Part of a small language model's weights: no biases in attention or MLP, untied embeddings.
Each number is 128 + 24 x the weight over its row's rms, rounded and kept within 0 to 255. Layers, rows and columns count from 0. The size above them is the row's rms in percent of the matrix's.

# layer 3 MLP up, 256x192, rms 0.0991, rows 193-198, columns 0-191
size [106 100 103  97  89  96]
[[ 92 143 136 101 126  93 118 108  94 156 159 147 125 112 140 133 107 109 142 110  93 168 111 114 146 180 115 107  98 107 130 122 122 134 151 128 114 133 177 131 148 163 128 186 135 122 111 137 131 130  85 141 120 147 116 152  86  73 128 134 156 130 148 150 125  93 145 111  86 115 104 169 116  97  99  91 146 135 163 132  72 118 119 121 124 142 101 148 138 124 110 113 100 115 134 112 109  97 102 117 126 161 138 127 103 160 172 158 122 102  88  97 138 203 111 138  73 150 148 156 122 153 118 125 127  94 127 117 124 123 168  89 117 118 118 116 147 140 139  83 139 124 146 126 151 145 169 131 128 160 137 156 131 110 123 129 105 178 127 144 145 157 145 145 153 158 178 138 102 127 125 162 118 118 126 139 118 120 107 146 186 129 118 165 150 143 165 116 141 144 174 122]
 [158 170 162 133 178 121 144 118 143 141 107 153 125 116 142 119 111 161 149 153 142 104 148 163 142 128 114 117 117 133 173 148 133  87 157 124  88 125 138 118 113 152 115  93 123 143  94  74 131  87 104 138  94 122 140 132 162 127  96 144 100 122 117 141 107 120 132  86 166 132 112 125 128 130 134  97 135 109 122  97 116 165 131  75 101 150 113 115 152 143 145 118 158 119 142 137 125 141 139 165 121 164 132 106 126 133 160 104 128 137 122  93 162 109 106 120 133 142 151 148 143 139 141 147 108 159 140 124 120 103 132 125 119 100 150 140 152 157 134 132 143 104 137 135 159 110 113 118 124  69 103 110  94 114  71 169 124 164 165  88 120 128 137 102 151 166 123 130 111 117 169 184 177 148 124 123  43 110 131 128 111 171 116 106 104 195 126 123 120  93 115 139]
 [ 93 116 133 140 137 133  91 155 143  62 134 113 120 146 105 132 122 166 185  94 147 107 129 173 131  76 163  89 146 135  87 133 117 139 147 143 132 161 112 102 131 107 110 132 150  82 123 108  94 111 115 147 116 139  97 110 124 107 136 132  90 112 169 110 101 137 148  87  61 137 103 172 132 120 144 164 156 132 137 127 133 157 118 119 198 117 121  90  97 107 119 125 156  85 134 101 124  85 105 133 157 121 153 139 142 163 115 175 124 105 163 106 163 114 103 124 115 111 111  94 119 111 178 117 130 138 111 170 154 145 126 128 128 109 140  95 108 102 118 148  95 141 148 163 107 145 132 130 129 119 123 120 140 165 130 141 157 153 129 129 100 138 143 107  84 132 115 119 151 105 152 166 113 131 162 103 133 125 107 125 101 132 172 133  91 153 134 121 139 119 156 117]
 [123  85 175  93 170 105  96 128 125 131 158 173 139  83 134 120 135 135 123 151 172 154  98 100 155 114 145 146 146 114 130 140 113 135 156 171  88 115 136 105  87 138 137 139 154 154 127 155 124 120 154 139 191 101 146 168 113 133 144 138 130 116 141 166 105 129 164 127 118 119 102 144 183 114 164 126 106 126 147 127 141 116  84 100 130 139  90 176 110 127 111 130 127 111 132 157 119  92  95 138 135 123 155  59 109 124 122 140 147 146 120 133 117 154 128 122 120 131 112 104 143 132  93 144 105 113 178 132 149 149 135 132 167 137 164 129 191 122  91 135 104 117 121 142 143 134 128 162 169 104 119 107 108 130 140 151 140 143 113 118 123 104 129  93 148  84 183 122 105  97 115 120 152 119 100 129 167 157 114 140 173 119 162 116 125 137 125 133 122  97 109  71]
 [145 130 129 127  79 133 121 107 153  91 131 133 126 167 119 164 117  68 115 144 140 107  94 175 169 132 124 112 153  90 123 110 130  93  84 127 125 161 132 148 123  55  90 119 136 132 131 107 129 126 124 127 169 164 139 133 160 113 116 146 116 164 122 171  99 127 120 151 141 138 140 130 156 123  92  94 109 154 112 100 112  99 126 161 160 113 128 178 180 151 103 142 109 136 135  88 125 159 104 103 113 138 116 125 137 142 152 145  86 128 142 172  93 139 139 117 137 137 140 168 112 126 180 111 145 107 104 112 123 151 123  94 155 123 114 131 129 133 117 126 107 109 131 116 139 113 157 163 117 151 190 124 141 118  89 156 118 143 129 108 134 184 149 145 132 116 147 134 115 135  66 117 158 117 155 163 157 136 120 110 154 155 152 152 120 102 146 116 144 168  89 146]
 [118 145 151  96 116 118 117 139 108 166 151 151 105 123 121 100  89 162 203 147 103  79 115 120 135 143 106 124 142 132 192 159  96  98 100 137 140  64 136 119 104 128  98 117 131 122 135 134 163 113 165 125 150 118 132 108 149 163 113 102 140 169 148 148 114 150  88 150 121 107 122 126 157 158 111 102 125 118 110 154 118 156 128 103 135 116 136 105 115 144 144  96 123 106  93 121 100 133 137 133 126 157 111 140 153  86 126  76  98  85 141 127 149  71 126 152 127 112 118 155 104 152 129 156 124 159  80 100  98 174 130 103 108 113 127 148 155 136 159 149 123 109 119 133 155 166 178 164 157 131 130 109  95 115 103 138 159 119  93 148 101 128  87  90 132 122 124 105 169 153 107 120  99 133 129 116 154 124 112 145 164 146 139 122 109 103 129 146  97 154 129 121]]
# layer 3 MLP down (transposed), 256x192, rms 0.0948, rows 193-198, columns 0-191
size [106 100 100  87  96  97]
[[157 110 115 153  76 155 117 108 136 155 101 144  73 125 132 134 148  88 104 107 109 178 168  91 143 172 150 109  96 122  81 111 142  91 139  95 128  91 159 121 138 117 162 124 165 123  95 144 154 125 131 125 154 102 120 120 126 132 161 117 121 100 109 124 128 114 141 142 117 122 134  81 139 112  75 106 131 102 135 156 143 130  94 111 108 129 136  93  95 117 129 114 156 111 112 102 123 144 116 115 100 140 122 131 117 162 170 110 129 142 110  99 141 168 113 154 132 106  86 117  90 133 131 130 160  85 104 158 118 153 124 123 134  97 157 119 150 161 157 125 177 104 180 148 137 116 102 130 178 145 112 129 107 143 118 149 109  90 129  80 163 132 103 127 120 138 146 123 117 101  90 148  67 118 106 107 139 135 126 140 107 114 134 137 123 123 156  85 117 143 163  74]
 [131 145 153 103 117  88 145 128 137 139 154 167 174 173 126 173  85 104 134 176 122 154 135 125 101 106 129 149 145 118 124 150 105 125 136 100 120 155  84 160 134 123 155 127  87 141 127 119 124 135 126 113 129 152 170 103 162 130 132 126 104 155 110 116 126 165 183 142 115  95 117 146 171 134 162 109 121 128 126 111 122 136 160 166 128 145 156 139 124 146 138  96 163 101 149 149 106 115  85 183 142  86 117 170 101 163 141 142 116 162 123  95  92 170 107  98 117 117  98 128 122 135 128 142  94 152 121 163  82 133 134 126 101 124 140 151 130 142 169 145 139 119  95 101 112  87 113 135 147  96 107 150 138 113 166 120 157 143 132 186 154 135 119 130 156 108 156 175  80 128 122 121 104 127 141 170 157  88 143 113 142 122 136 128 104 119  86 104 150 132 133 121]
 [153 141 108 137 155  96 115 149 119 143 127 134 136 158 144 127  94 150 167 148 149 108 109  90  95 130 169 188 146 108 169  68 129 144 154  95 157 120 130 137 117 150  79 152 146 145 110 139 124 125 115 143 121 132 130 136 138 125 112 105 113 138 113 138 143 133 113 150 126 180 104 135 121 104 132  92 121 117 112 127  99 120 127 139 175 142 138 160 162 142  84 158 137 146 134  76 159 157 100  94 147 104 155 149 114 157 133 146 126 168 141 200 137 119 114 100 192 103 155  89 124 155 143 119  90 138 174 141 142 141 122 135  92 135 149 153 149  98  85 126 118 185 129 141 134 137 150 141 145 177 115 119 134 111 114 130 135  73  98  93 148 113 123 118 166 163  99 145 164 140 104 126 125 137 112 125 123 100 109 120 122 113 157 110 147 149  99 131 149  98 129 125]
 [126 138 113 118 155 146  96 129 124 144 107 166 149 164 102  93 140 114 140  97 131 137 123 177  99 132 144 134 130 124 167 148 172 156 146 100 155 101 108 160 151 118  98 140  75 118  76 136 151 134  94 114 103 125 140 137 112 102 117 133 126 133 151 155 128  96 141 123 102 154 175  68  84 136 123 144 142 118 159 106 106 182 122  26 135 177 153 140 129 165 178 169 159 125 154 128 145 118 119 106 131 132  88 128 131 165 143 138  79 143 112 150 148 160 153 125 101 121 119 134 137 141 129 156 111 117 142 104 149 110 111 139 158 184 117 124 137 139 111 149 122 139 164 117 144 107 125 112 155 151 130 153 148  94 135 136 159 122 149 106 108 128 123 117 142 141  92 129  96 110 107 109 143 133  94 128 148 123 109 120 128 130  86 137 121 133 141 141 135  98 169 150]
 [105 141 123 135 155  96 134 153 141 147 128 102 121 123 145  59 174 121 111 102 154 149 132 126 170 152 118 147 101 141 120  83 151 165 139 146 117 158 115 112 128 134 168 109 150 133 139 131 132 156 136  93 104 120 126 154 160  96 109  89 111 140 140 144 158 123 196 140 117 171 107 143 147 118 136 149 131 120 110 160 121 117 144 130 153 121 132 139 131 134 143 101 133 105 113 129 124 135  83  79 137 101 124 117 109 143 113 132  88 100 110 119 140  60 109 113 127 134 129  96 122 106 140 132 109  93 112  84 121  76 122 161 122 140 122 111 126 145 134 147 125 155 162 121  97 170 153 116 145 142 162   6 128 133 187 102 113 130 137 145 130 144 153 110 109 136 102 115 109 116 109 137  95 119 160 146 139  93 124  89 127 107 112 154 114 126 116 139 133 136 126 122]
 [112 150 121 131 100 129 117 133 149 114 105 134 154 122 171 117 148 134 118 110 148 152 125 125 122 103 152 144 105 106 115 126 160  74 110 143 146 139 116 104  96 127 132 143 128 125 128  98 131 157 108 119 110 161 142 134  58 138  94 148 172 147 140  93 129 149 143 136 166 159 129 126 151 117 102  92 153  94 121 164 161 109 158 118 168 122 139  91  95  66 129 146  97 100 111 131 160 151 110 138  87 162 124 160 136 146 166 162  93 113 144 123 149  97 141 130 136  97 117 147 106 116 110 134  85 110 110 110 131 162 125 160 147 142 157  77 164 159 132 108 159 154 125 114 138 145 128 119 186 143 139  97 156 146 128 118 146 122  77 109 119 129 131 113  77 135 135 113 113 135  98 112 111  75 159  94 107 179 144 108 119 116  96 108 113 131 165 129  88 132  88 135]]
# layer 3 MLP gate, 256x192, rms 0.097, rows 194-198, columns 0-191
size [ 98  99  95  91  96]
[[ 92 133 121 131 145  98 153 119 132 112 138 120 141 104 152 119 127 101 167 172 125 145  82 122 143  95 105 163 100 116  94 138 131 132 165 131 112 125 129 113 115 122 118 111 135 124 157 137 150 104 154 125 139 129 119 143 122 105 112 149 136 132 128 146 137 105 174 154 111 151 127  70 108 103 107 210  86 110 154 122  87 135 138 107  99 101 138 125 136 147 137 117 136 132 122 149 141 171 119 115 139 143 127 167 165 129 131 128 121 129  95 127 153 160 139 139 145  88  93  83 105 135 127 121 136 103 165  48 124 159 106 113 128 127 122  95 143 110 149 129 100 152 169 162 129 152 162 149 140 120 169 130 177 180 141 140 190 143 140 112  98 140 147  84 100 107 140 101  81  87 102 168 112 137 140 116 129 123 113  80 129 135 151 101 130 142 139 105 119 121 144 119]
 [158 144 153  88 136 142 156  93 108 145 122 154 119 115 134 149 179 103  79  89 133 158  96 116 142 135 110 150 103 131 176 127 127 126 104  92 113 122 134 122 155 185 117 121 110 119 113 116 139 155 115 106 181 147 118 144 124 177 126 154 139 126 109 149 144  45 115 112 142  78 141 131 113 109 126 147 149 122 155 165 104 143 135 151 127 147  83 110 172 121 155 124 148 128 163 164 126 104 145 122 110 138 115 110 196 129 133 117 136 135 115 150 114 127 145 122 151 111  86 160 147 141 134 146 117 129 156 163 133  68 121 110 132 157  83 117 166 113 141 134 136 186 120 124 135 136 129 122 169 147 155 128 128  91 122 132 113 127 125  93 149 135 119 120 135 122 144 107 137 116 145  91 133 110 121 136 124 107 135 111 193 141 122 120 154 130 173 163 159  93  90 110]
 [150  57  85 164 117 114 155 109  97 172 102  95 131 124 128 128  71 109 149 128 126 114 108 130 132 108 122 134 111 102 135  99 100 144 130 117 109 190 100 147 121 118 150 118 162 134 143 122 111 103 107 110 129 131 103 130 131 119 138 122 117  94  47 168 105 159 151 119 160 111  92 108 145 139 121 123 127  94 101 149 160 157 100 125 142 158 145 139 136 142 116 140 126 149 126 122 130 162 144 134 123 102 119 120 141 105 131 151 130 120 134 111  93 146 164 145 115 105 123 116  85 105 186 124 133 160 116 117 120 163 159 164  96 126  75 130 104 115  95 105 139 100 115 157 125 151 113 131 121 122 104 144 134 122 166 116 200 120 122 178 113 129 140 133 110 138 114  92 138 107 170 125 103  84 128 150  90 136 136 117 142  90 172 139 100  88 102 117 103 117 111 114]
 [134 149 131 116 134  82 134 139  77 162  93 145 124  94 106 129 140 181 104 122 101 161 134 116 177 122 117 145  97 147 129 146  98 157 120 148 146 138  98 149 174 178 131 117 140  76  84 123  95 138  87 127 116 135 158 131 109 149 142 128  88 140 138 111 133 167 157 112 113 130 102  98 150 129 148 112 117  58 139 125 121 114 113 129 160 190 134 113 105 126 129 116 135 123 102 192 209 103 118 148 130 142 125 112 157 104 102  81 127  96 134 100 117 133 130 133 165 112 124 116 181  91 123 133 124 152 141 149 136 120 141 103 117 106 126 158 145 101 155 115 140  94 139 138 132 113 115 121 125 155 141 112  79 117 129 125 131 103 132 150 124  96 146 147 102 145 130 117 141 107 146 159 140 142 165 116  84 122 116 111  96 125 124 117 123 139 106 113 130 118 190 150]
 [118 135 141 131 129 146 108 129 145 131 135  44 113 130 137 143 136 150 157 139 119 115 158 101 128 147 143 109 157  92 109 111 132 124 124 162 106 173 122 133 138 108 142 139 141 158 133 135 102 102 106 119 108 138 135 124 159 174 126 110 136 116 109 149 101 120 100 117 122 106 130 148 118 129 151 127 132 119 141 145 157 145 138 108  99 163 101 129 120 139 109 152  72 105  68 117 132  86 128 147 118 117 112 133 155 175 132 115 165 124 141 149 152 152 142  99 128 117 150 117 177 103 133 148 151 106 124 119  95 132  99  95 130 144 149  83 134 128 153 104 128 179 170  85 106  70  63 120 116 125 148 124 149 179 124 129 137 139 116 112 134 102 129 121 146 106 132  98 104  59 133 153 148  88 120 126 121 107 105 131  91  49 120 110 170 128 114 110 125  98 137  94]]